Each number is 128 + 24 x the weight over its row's rms, rounded and kept within 0 to 255. Layers, rows and columns count from 0. Numbers have three digits each. The size before them is the row's rms in percent of the matrix's.

# layer 7 MLP down (transposed), 2688x768, rms 0.0266, rows 751-767, columns 384-511
100:088120168127160167157117138082138141143131124113124092162142124095150123139139159100115098112120106113157105102090136130152135135134136078116119115125154084139111134145129106116112148122125166100097132115151096136159147130122100163115139090114147124091130130093103113176127153173107129105121127162092153160118138122136125113079123180145145149140118120166114111122136122145139119109140
099:077116100117119131108122134133134158164122120100133149150140156110132125110048144075120123129136120148124185139117082136093117106116172093119164109127161118160137114121150152074136141139160092141149136167075104154115148133177112110112149103103136109114137122155131164081162087120107099158137140127110124110140130110151108090131139076159097102150068116112133127135120125117104093115156
104:133154104099137127119133125094139132158088135147096141118118162130130114100150128136132134087097143123141155109128108131126144137171120123103088116144136156117122127133113145069151122127149100137140090119131129125135125151145123099133135125088175121133152132086095158132091097087099135120117107114119135135149087136126178049105130092145154098118114141134090119113144122125112159126168
091:153109140118099128122066171121131120075130081122101104142131112132084118176133173144144104097140148161161156186133138141145136134153115148146096166129110164097120142154149146149122118140127135140143102102151127075140107126121092105111095172115168127142146097117103112108121067146113134140124133108149130135124135120125146079137203127126121135150095151128130113120122121132130171125119
093:116129144084108150134150117134166085107095124136171088159122155150148092124127125132115138126124104128116096121161131122132144150149093179132157155065144118135130128133110089113138104094123130143127094177151105104143139125112081168119154137145140125117148160148162104105149118145108100088130143132163167150120141109118118144106137090154149114152158110118143115119134170141146116135110
095:184100119143117150151126120126127138115155103133113078126133189115110121126115153143143115141153132108149140150109091102139109119098160124117093159086132099113121099130144117126135119133121138108164076131126114131068180112076130129122135116135124154125149147129142114172132079094109165108090122113141147135110141129105117126144114148102109109125099121117154126054124136110144095120141
106:121116170148154130126151140160096128102101136134092163100088114130153132110156135123125138083085127126107100108091148130139127123164132107112140172152139128089135127118107145172098116117121149104138120112153127124110157132079133110153114140114167132137122152136122148122120115138135172128114122135139152151141127130149124081115101112125098080133166168199157146108106174133113128118143
100:163157133123137140140122155139119115146112103116109107106114114149136141179122089116132117125136114127153159133134139117102115117130130165152114140124127120140129139129164110150093121144121117138097126138138107173134125111157094154110153127140177105119091127179052127124123117114154153147129100118125114133119138117139157148131175103134114188135094117156111107112130143107137103152151
099:104149133086108152117131135143122141180091128138116131090106124118114087168153139090126110154126115137085123141073103140089128092150124127120105115132141137095143128138091195109153130131110150147109127147100150141153136167141145126104185134156127141117151128115146081157126156143132152122105094121114137127138141138151156165155098107118168161137088150154118107120137143188102124127148
115:114117123161188116133129147139153108158134148094165132160125117173134096152127118126120162121134170061116095134140132160111127130130051114136128116102083155134113114124153146174076138090116126128111124138153173120114120117111152157130103101130150138109153135145099138143199164105132107155132138123115089143115162138097096079121115085173167150144139137142114116157131093088121109114119
097:154110122098131158112115123117115145161133144139124112136106125129109119125155126160151091166156123126129118138158122121182134093165125114140124124102127149104092149188077130135127130085109140111131101096147127142105140143121099126138127164132110120127171136099097099122161118087129128113114146131096136088107105124100134142126183127134122133139132122099157123168153113097137106139130
096:122138125163077171121093114131133122113128139094124115132114157117094107135170075129114152081158130155128131123147116142096146187151113130116155090131170111145133139143094135112114114133129157093088145132142146133179084129103144150118124109154142146121106166106142098127074128061186103094090118142144102072135141127147084125136100141112147117115126134149103150097145098123154110138114
090:159164190115104144161138158125112117105101081161113160148133106166155169173156119111128107101098129151144130114116107130105174158131088173119149116102101118136156125146118130141125097134147103112073122077086120119160108073117143116100139122135159123138127142103124105120138134099116127141146120134119115143121119107127198156158142115118103125191113104162128176129114143120115108121157
107:148123149121096106097092119120147161144140114140111113126108103174119098148107066113126125124128091143101120154119103177143153144114134118123117090118121115119088172147107133134117121129150106081082065141125170136152057085143129158155095115176121124124127136111077158110167140095069146129127141137123127160082118142127121106107186174161123121138118117158108114156133103128150115133120
098:140098110120127136133134157167126101167113102119075091100152147059132127140108122131128082119119147125127085147121095088146134115137164101117155109155137144123162093163127092135121135162124086124110138166074096079128141132110133163153116153116127159112105096157159101127125115123135074117104082115143087151101133154110128133135116133074135132185111134150141135107117144144127153165116
099:101132122128125152117146126144150134129130117124146128133109097066129117144122111119165187165080107144130168135116105081132105128139127119100095153138117135161129120168122145135111125129129133091143131118097101161114154146139109093131124135111192102120089143155132133143105128153120168128134122169150173128146082124144126102129126085136111121122166109128095180136129110169127124127117
104:162165102154069104126135137144138151117103151133093129127159115111133121130119107074111129121151142109098090075163109163165129113141160138123140146143109084121131167091141131125133150102161156133124116135147130088103082120178127094143137104117151088114120108130138118109160122127133139173180140129105135135097160129120150132158120152176140128146092120154088162159155152096122139104067
# layer 7 MLP gate, 2688x768, rms 0.0954, rows 752-768, columns 384-511
098:150101115106130120089123181150107151147179166134138099102116156150140157104126123152091144129148139129108100090140094118118158126112128161144130125099149125098066134150155134143103181126100110147101119114113129113158122129112084090102120111104150110148152084126162147141115152120158131112105155076137106158063134117099146091140121108116131145128118105105147151087086115122148193091098
105:129136101104148149152159134110121093112137083143158147122160113127093139108120147136082144099112159134072123141140117122161093081124112124129124094106117127122149140168167113109120101150142076146130122149105177104116146134092135112146079138127127142114124156152124128136100129114132122150111174150113160147112125164136202113135101128092123105128136172116111183115130132160104087142162
089:159093161153100113078119144121132123109101106128140140140102159128092126122141098135104149164171074089154101119136157102091136116115130099129163158117129154121125145140119132113133109103133140145151102142155120143129153097122141092120120117102164140102115130109137147121146107159137145131109090148090037128130138087116154152154111117138109104143089108115142133116166093150156137139181
098:151109085131113149093076140166128087120133135114089104135164134164129115109123121115141135112154147146158112117132125177115090173097145177149143142147112143151128121088108141103118105136101118123141157104138108065144140109111130157115155121188090138143150157140153104068138132127097162136110139127114153124096129095101130105081173116120107153125173148135135106114139089114144099116063
103:111102108135127146159108172128098133110104127129112136135121085123156141149094150091118122138148148118147093125108119178124151115095082176087071163173155145072153092137134134141111194137111100126107162137149162138143137130109104139161129141117134136154110134137148150130135146164134141144084146098106143130116112139148148146106129077106121136128144117122133140101107140120107154137120
100:129109152140094156178144091147132167139138155120100126112114150126075111134168163158121130121112117142120132100124132134119129163116124141109121133159113114123144141149140122141170142079119145155152117157137136110136144102137088137148085171141158121165171053129123115124180176172097149102125128092145140141141116134151146080143129087127118121096141171102121135075142135119145147142155
097:134135166158189111128146131116168141132147149113155143140171155140110100144166142121092144162125135167152119113112145113171109109105129135139170110136127118122134154115104138105156114162130140162176159127104109106131158128127059097107190091134152102187126147120135143153109098072133126131143152133097130123088082148138104157124137169148112130136153112147144156120097183110166147113088
101:057155156129111114105120114094205164126170142116122138117115136144152104108129132136085107150113132116123150127124113094154069156161120123100130092152110087129144083150166115140120104117091129153180083122127106139112123107098115146141121089114106102139116118101108148156133153117110096124150107146160109125117114125105130129143199157145114095082144110129136164128146167108103079161127
118:095109142122136165134183129125145128134139111091150132086103104135147098127151073124158132110126128117183149142130089126115073134103114141097109120161115096117102186153145095150110111087140122121094126130108130140114119141164137123205120116110127138160114164083093118130103121091113137118131124129132105117116094135105113093150148163125147123096129123140102137078125110120087094081132
104:143163112142103130149138133126132119112118138124122141093142150136125122070129141140138083112184105118106142078102166121153127142169083169111098162117126107081171187083134059135118114225115164132121122134144122109119165093153136097118127108125154124106096095145123093124124147074168137139128151114167116130115171095132109085155126119160138099089122104114132125121120174123112062121091
096:141083122129141086114093103111105108141125130108123117134132118130132087112127091138098099132128173161111124108176126115129105164139155063120134141112144161111099160123121090127160127120139149084108135156101185142126091138144125120133152114127149136119101084149117127117136174151152153115148158115095142142162128183132131117121139070104126141110128160097130153126100100141146098164152
096:138131128149135145148129129116151141124136116123137087113152143112168126111109122091124159142118123114098085153138146114142107155129146093098146126120130145159136065141125121126108155133161169155112136163126119138120129159150148161093130126135116123145110106144083156126110133103126107162117151131098126132118138167155072105154116143142110103169119138140120114115127124134103114126130
098:107175093110164155115130153102128143120131114160125125168113120100105136123151095142114132161117095157134089117157134166137138116073110100103130152126142095098114155107121141117079143140080121159129172120101182139148070091124136156106149136109120099160152150059143151086144147102107116147146119123139116133116127144160166104131091167105121092131098112166095116158126100130131124129153
099:119085157120128155123079130176149100123164113152162130134160082159122128109115151133114144132132119131096130116146143102126128167149128158152112073118182129127134131122114161166152119151121100140089102117169123104111080131116143095122131130105130130109110162176126094160168122144149197159162162098138129143157165150117148116171138118164068123099113183120133170133106084128159112126175
097:155139145135166168131099119127117130126153176073124141149165144143131144140120085122134127155126151175114055160071085116167143145152129122114104094117158133135101107130146155129159116143124082116144147081105130150149161143180138125144083110116125133150141152144144160162160167143119108162110122123131135118129144151147136137123133083093119130184130101150136124110127095113132126152077
098:130117117133111159153100148165156100138102108118139100195113132143140131127174131133126095155133101113133107106116156151136125152118133136116120117118109084165153138119128109123103110133119114131147161109113099106056112097173064132153162121141109131132130162143076118094106130110145123132137138127153120142103108168128125116102139129120141147074095108155109116101129120110123097149144
101:103125143147077105092133139144120172086139129135183154097129127148124145156142114114135127202128115180165131141149135074105079137129105169153125108135101135157158175134123119122121122151100169133172147131140131140104080108084116136127137160112151087132119074123122125130119116126132131138152137130101131153144156140122152099184137127124115161139107119126115165145173091098135111169125
# layer 7 MLP up, 2688x768, rms 0.102, rows 752-768, columns 384-511
100:101126124114122122113129164148171160171111136142132108149137111103115082147102128093157099098104127129114157100093146123143109106116110161123162117185130129149118144107116133107155072143143083128137114172086122109113152134156104145164183143110129155101133136154113144141135110104081128083151107127141118147110136115128126120100130105142142120088157155144128131092084156145142163169124
105:124153121136125087131157122105133120195143105147121133156117144122129106134145108107173101123100101158115175136104112128138121138149140137085153124121190127122105144111133116114131112143133164115134127119127109075096083163135136135131127098134110131097132149088122152137144134099104114120132120107161132125136145130114149104150103132149143122111115126128125097138104115129129101097119
094:141112105109087156149153138172113137168099115094108121104155121110092128107161102144170155148154146113128047109155085143107129155132137121120162136121125173119112156134145109156147149143125172128149139122143144098129135154144140108119155110103090143092148115132156154131068162160136133120122113139133097141116121149109106123118089130093146142122115122099097127132138098147094120157087
098:098142095124126114118150128136158128134083136103126117118138146138149141108120102095121121114093139148136107153146119137103127108139151165130124090131075108171098099151145082127117107141093125145143130108154153128149154143125193155123137163126106131132137139135114099106127160146138111138124128137092122149094105108132092147171124135157155121150178103093054115104123127122157143142155
097:127155141118143145149099123127101140138130146120180101127136116131141124137158151102137129079130086131121132119109115114131075093165146119129142098122151115160151128163155133139134070075149151127116116120134119141165155144139132091160107148194153115164129143117145114170155149124155159113129109131093096121132152109113156114116146142129142182106155145146107113128165116122141101092093
096:126133156137121138114127145147118114116173146131125137091150119137136153145121107095157149155122117112140154161107112107082081129081119130080101127165139129166136181166122122149149193138105136141143111137138119122125097106119147149106118117095134116181086130132111124135107132136134112118153132151120171151145138157137134119089111097083114149104145147107113125096152124161160129135127
095:128098100101092101114101122139144128141137117168133132158092143151091106147113115122148101147126092132116132160117106140094167135128130161116154193140122163111101126125118122108157095113165115149144149150117124108152085110145108137137112094134130159162140121135138113117147131130158085141118127123071133136125124137081169117150128172134136080133155120129101149107120133126096137134130
101:154121130119113167102123135110181148188119167110119106139122122068164137163138153147170141149121126167134049130087157175141111139120148149111125141135161163110131126125104173107120109121122134122119100134119131164121109074110173106141134125130148103116103147152134091126182142091118172148139108128149108167135106118148162134140110122123114125143150132148134106140094114177135126132170
111:136097104115150147123132166099134131155130136115118115138097154161168132158139128119094172161123141148145129155115115139141131145134080116182121151129138172150112090131167123097156109135132127114129152113128129139119118113180129122125132105107130132134137148148141113136163134150064105125109153131138090123161128132139111139144104108142121151161123105139115102167167070160106129125094
096:151116136107124138122103120103101110104104112125108142152133141158177126129121151136164161140112092126090099136153092137130123159119116104106162152144138128179136122078113158122079154146110123105138131111075145136138122120131157097101143152132148111106082158143124116126161171116144112118127163131126148110114108152182097163143147166125117149149175156110110136174104122124092136130135
102:120124148102167112167117162112149198138121130132137154123115160106097178101139184150102190123152099156121097135129105091099138129138169155152105121083153103147133134120145138119150089118166098124118148160121125153137180101101131144121101089134136143106163142139166115130148120110155095125077097126131132148123142145139153133118078136112099152136122145124112152087207133142122147138157
100:086081152143125103124154158108132150144140129107098164123177136163137104077105125108114154147132111186087103131164138136127086130112096108118118121100134130136123092119137125156118129138105150146093127142165129113162130154111141092085109145099146138151112110156067154135135115130130123117159137118150121122161151132097121083172098116101140145145093138127148119132189132085134144122098
094:118121132101143148107116123120109136134128121108126105151117154150118128120080091101138121100108118163144107111138122144110135148111088118138086118159107098153113145116124167128115126161133132121112111103144135110122089114151119135132171144182149128135117144130101123085143127109113153123143077122163133126097097127144135109110084109179140114142129151103140156147153132116133144137178
098:118124120097120172113145109097155142186151122118133156159126136139098089151164112142123149119132135110090158095110098128132119172134123113072090156132136153133134085130118068162103163133090130144078140121139112124148129146154082124143129152112115127075129118139110158109150103116096087097181110154099078082179120174103130084121142144114145108150088119184084133087083115112109193130153
103:138136114167153133129134133134154099111104118112100128187119138159112137122135114125095143145145111100153112101124166070139148187133124149145121100106122127096127103142105134129100107119108132135142127125132116119131145117146137104169186133129127109105119108136168109162127086180163115109147139145089137152136131160135115133159112094188128089153129129107103132105107110128105105130139
101:114105125108159102078138131086119126093170128091120164113126111139130173168124132076119154074160100117129112124150139105149101136113135143120143118152125120141092136143123106132135123146183172125103121156129115103123144072149165101111130094136110111111100132105188138177187077114164137144117117121134137135119117110133116084117162132156182108145096110133136154118145173139120121085109
100:115121153136131100117159128108113151096123139155155146096099084141096113165106172130128129100118130107161117092138117151152077122107127131140136132091111153134141148065135115120100160153115139126121155122132127117168162161111143122164152145143149116138135104125104130118164125118155165150134128129167148105142145148121128075149109155159174150131116133115103165126132132135106098161105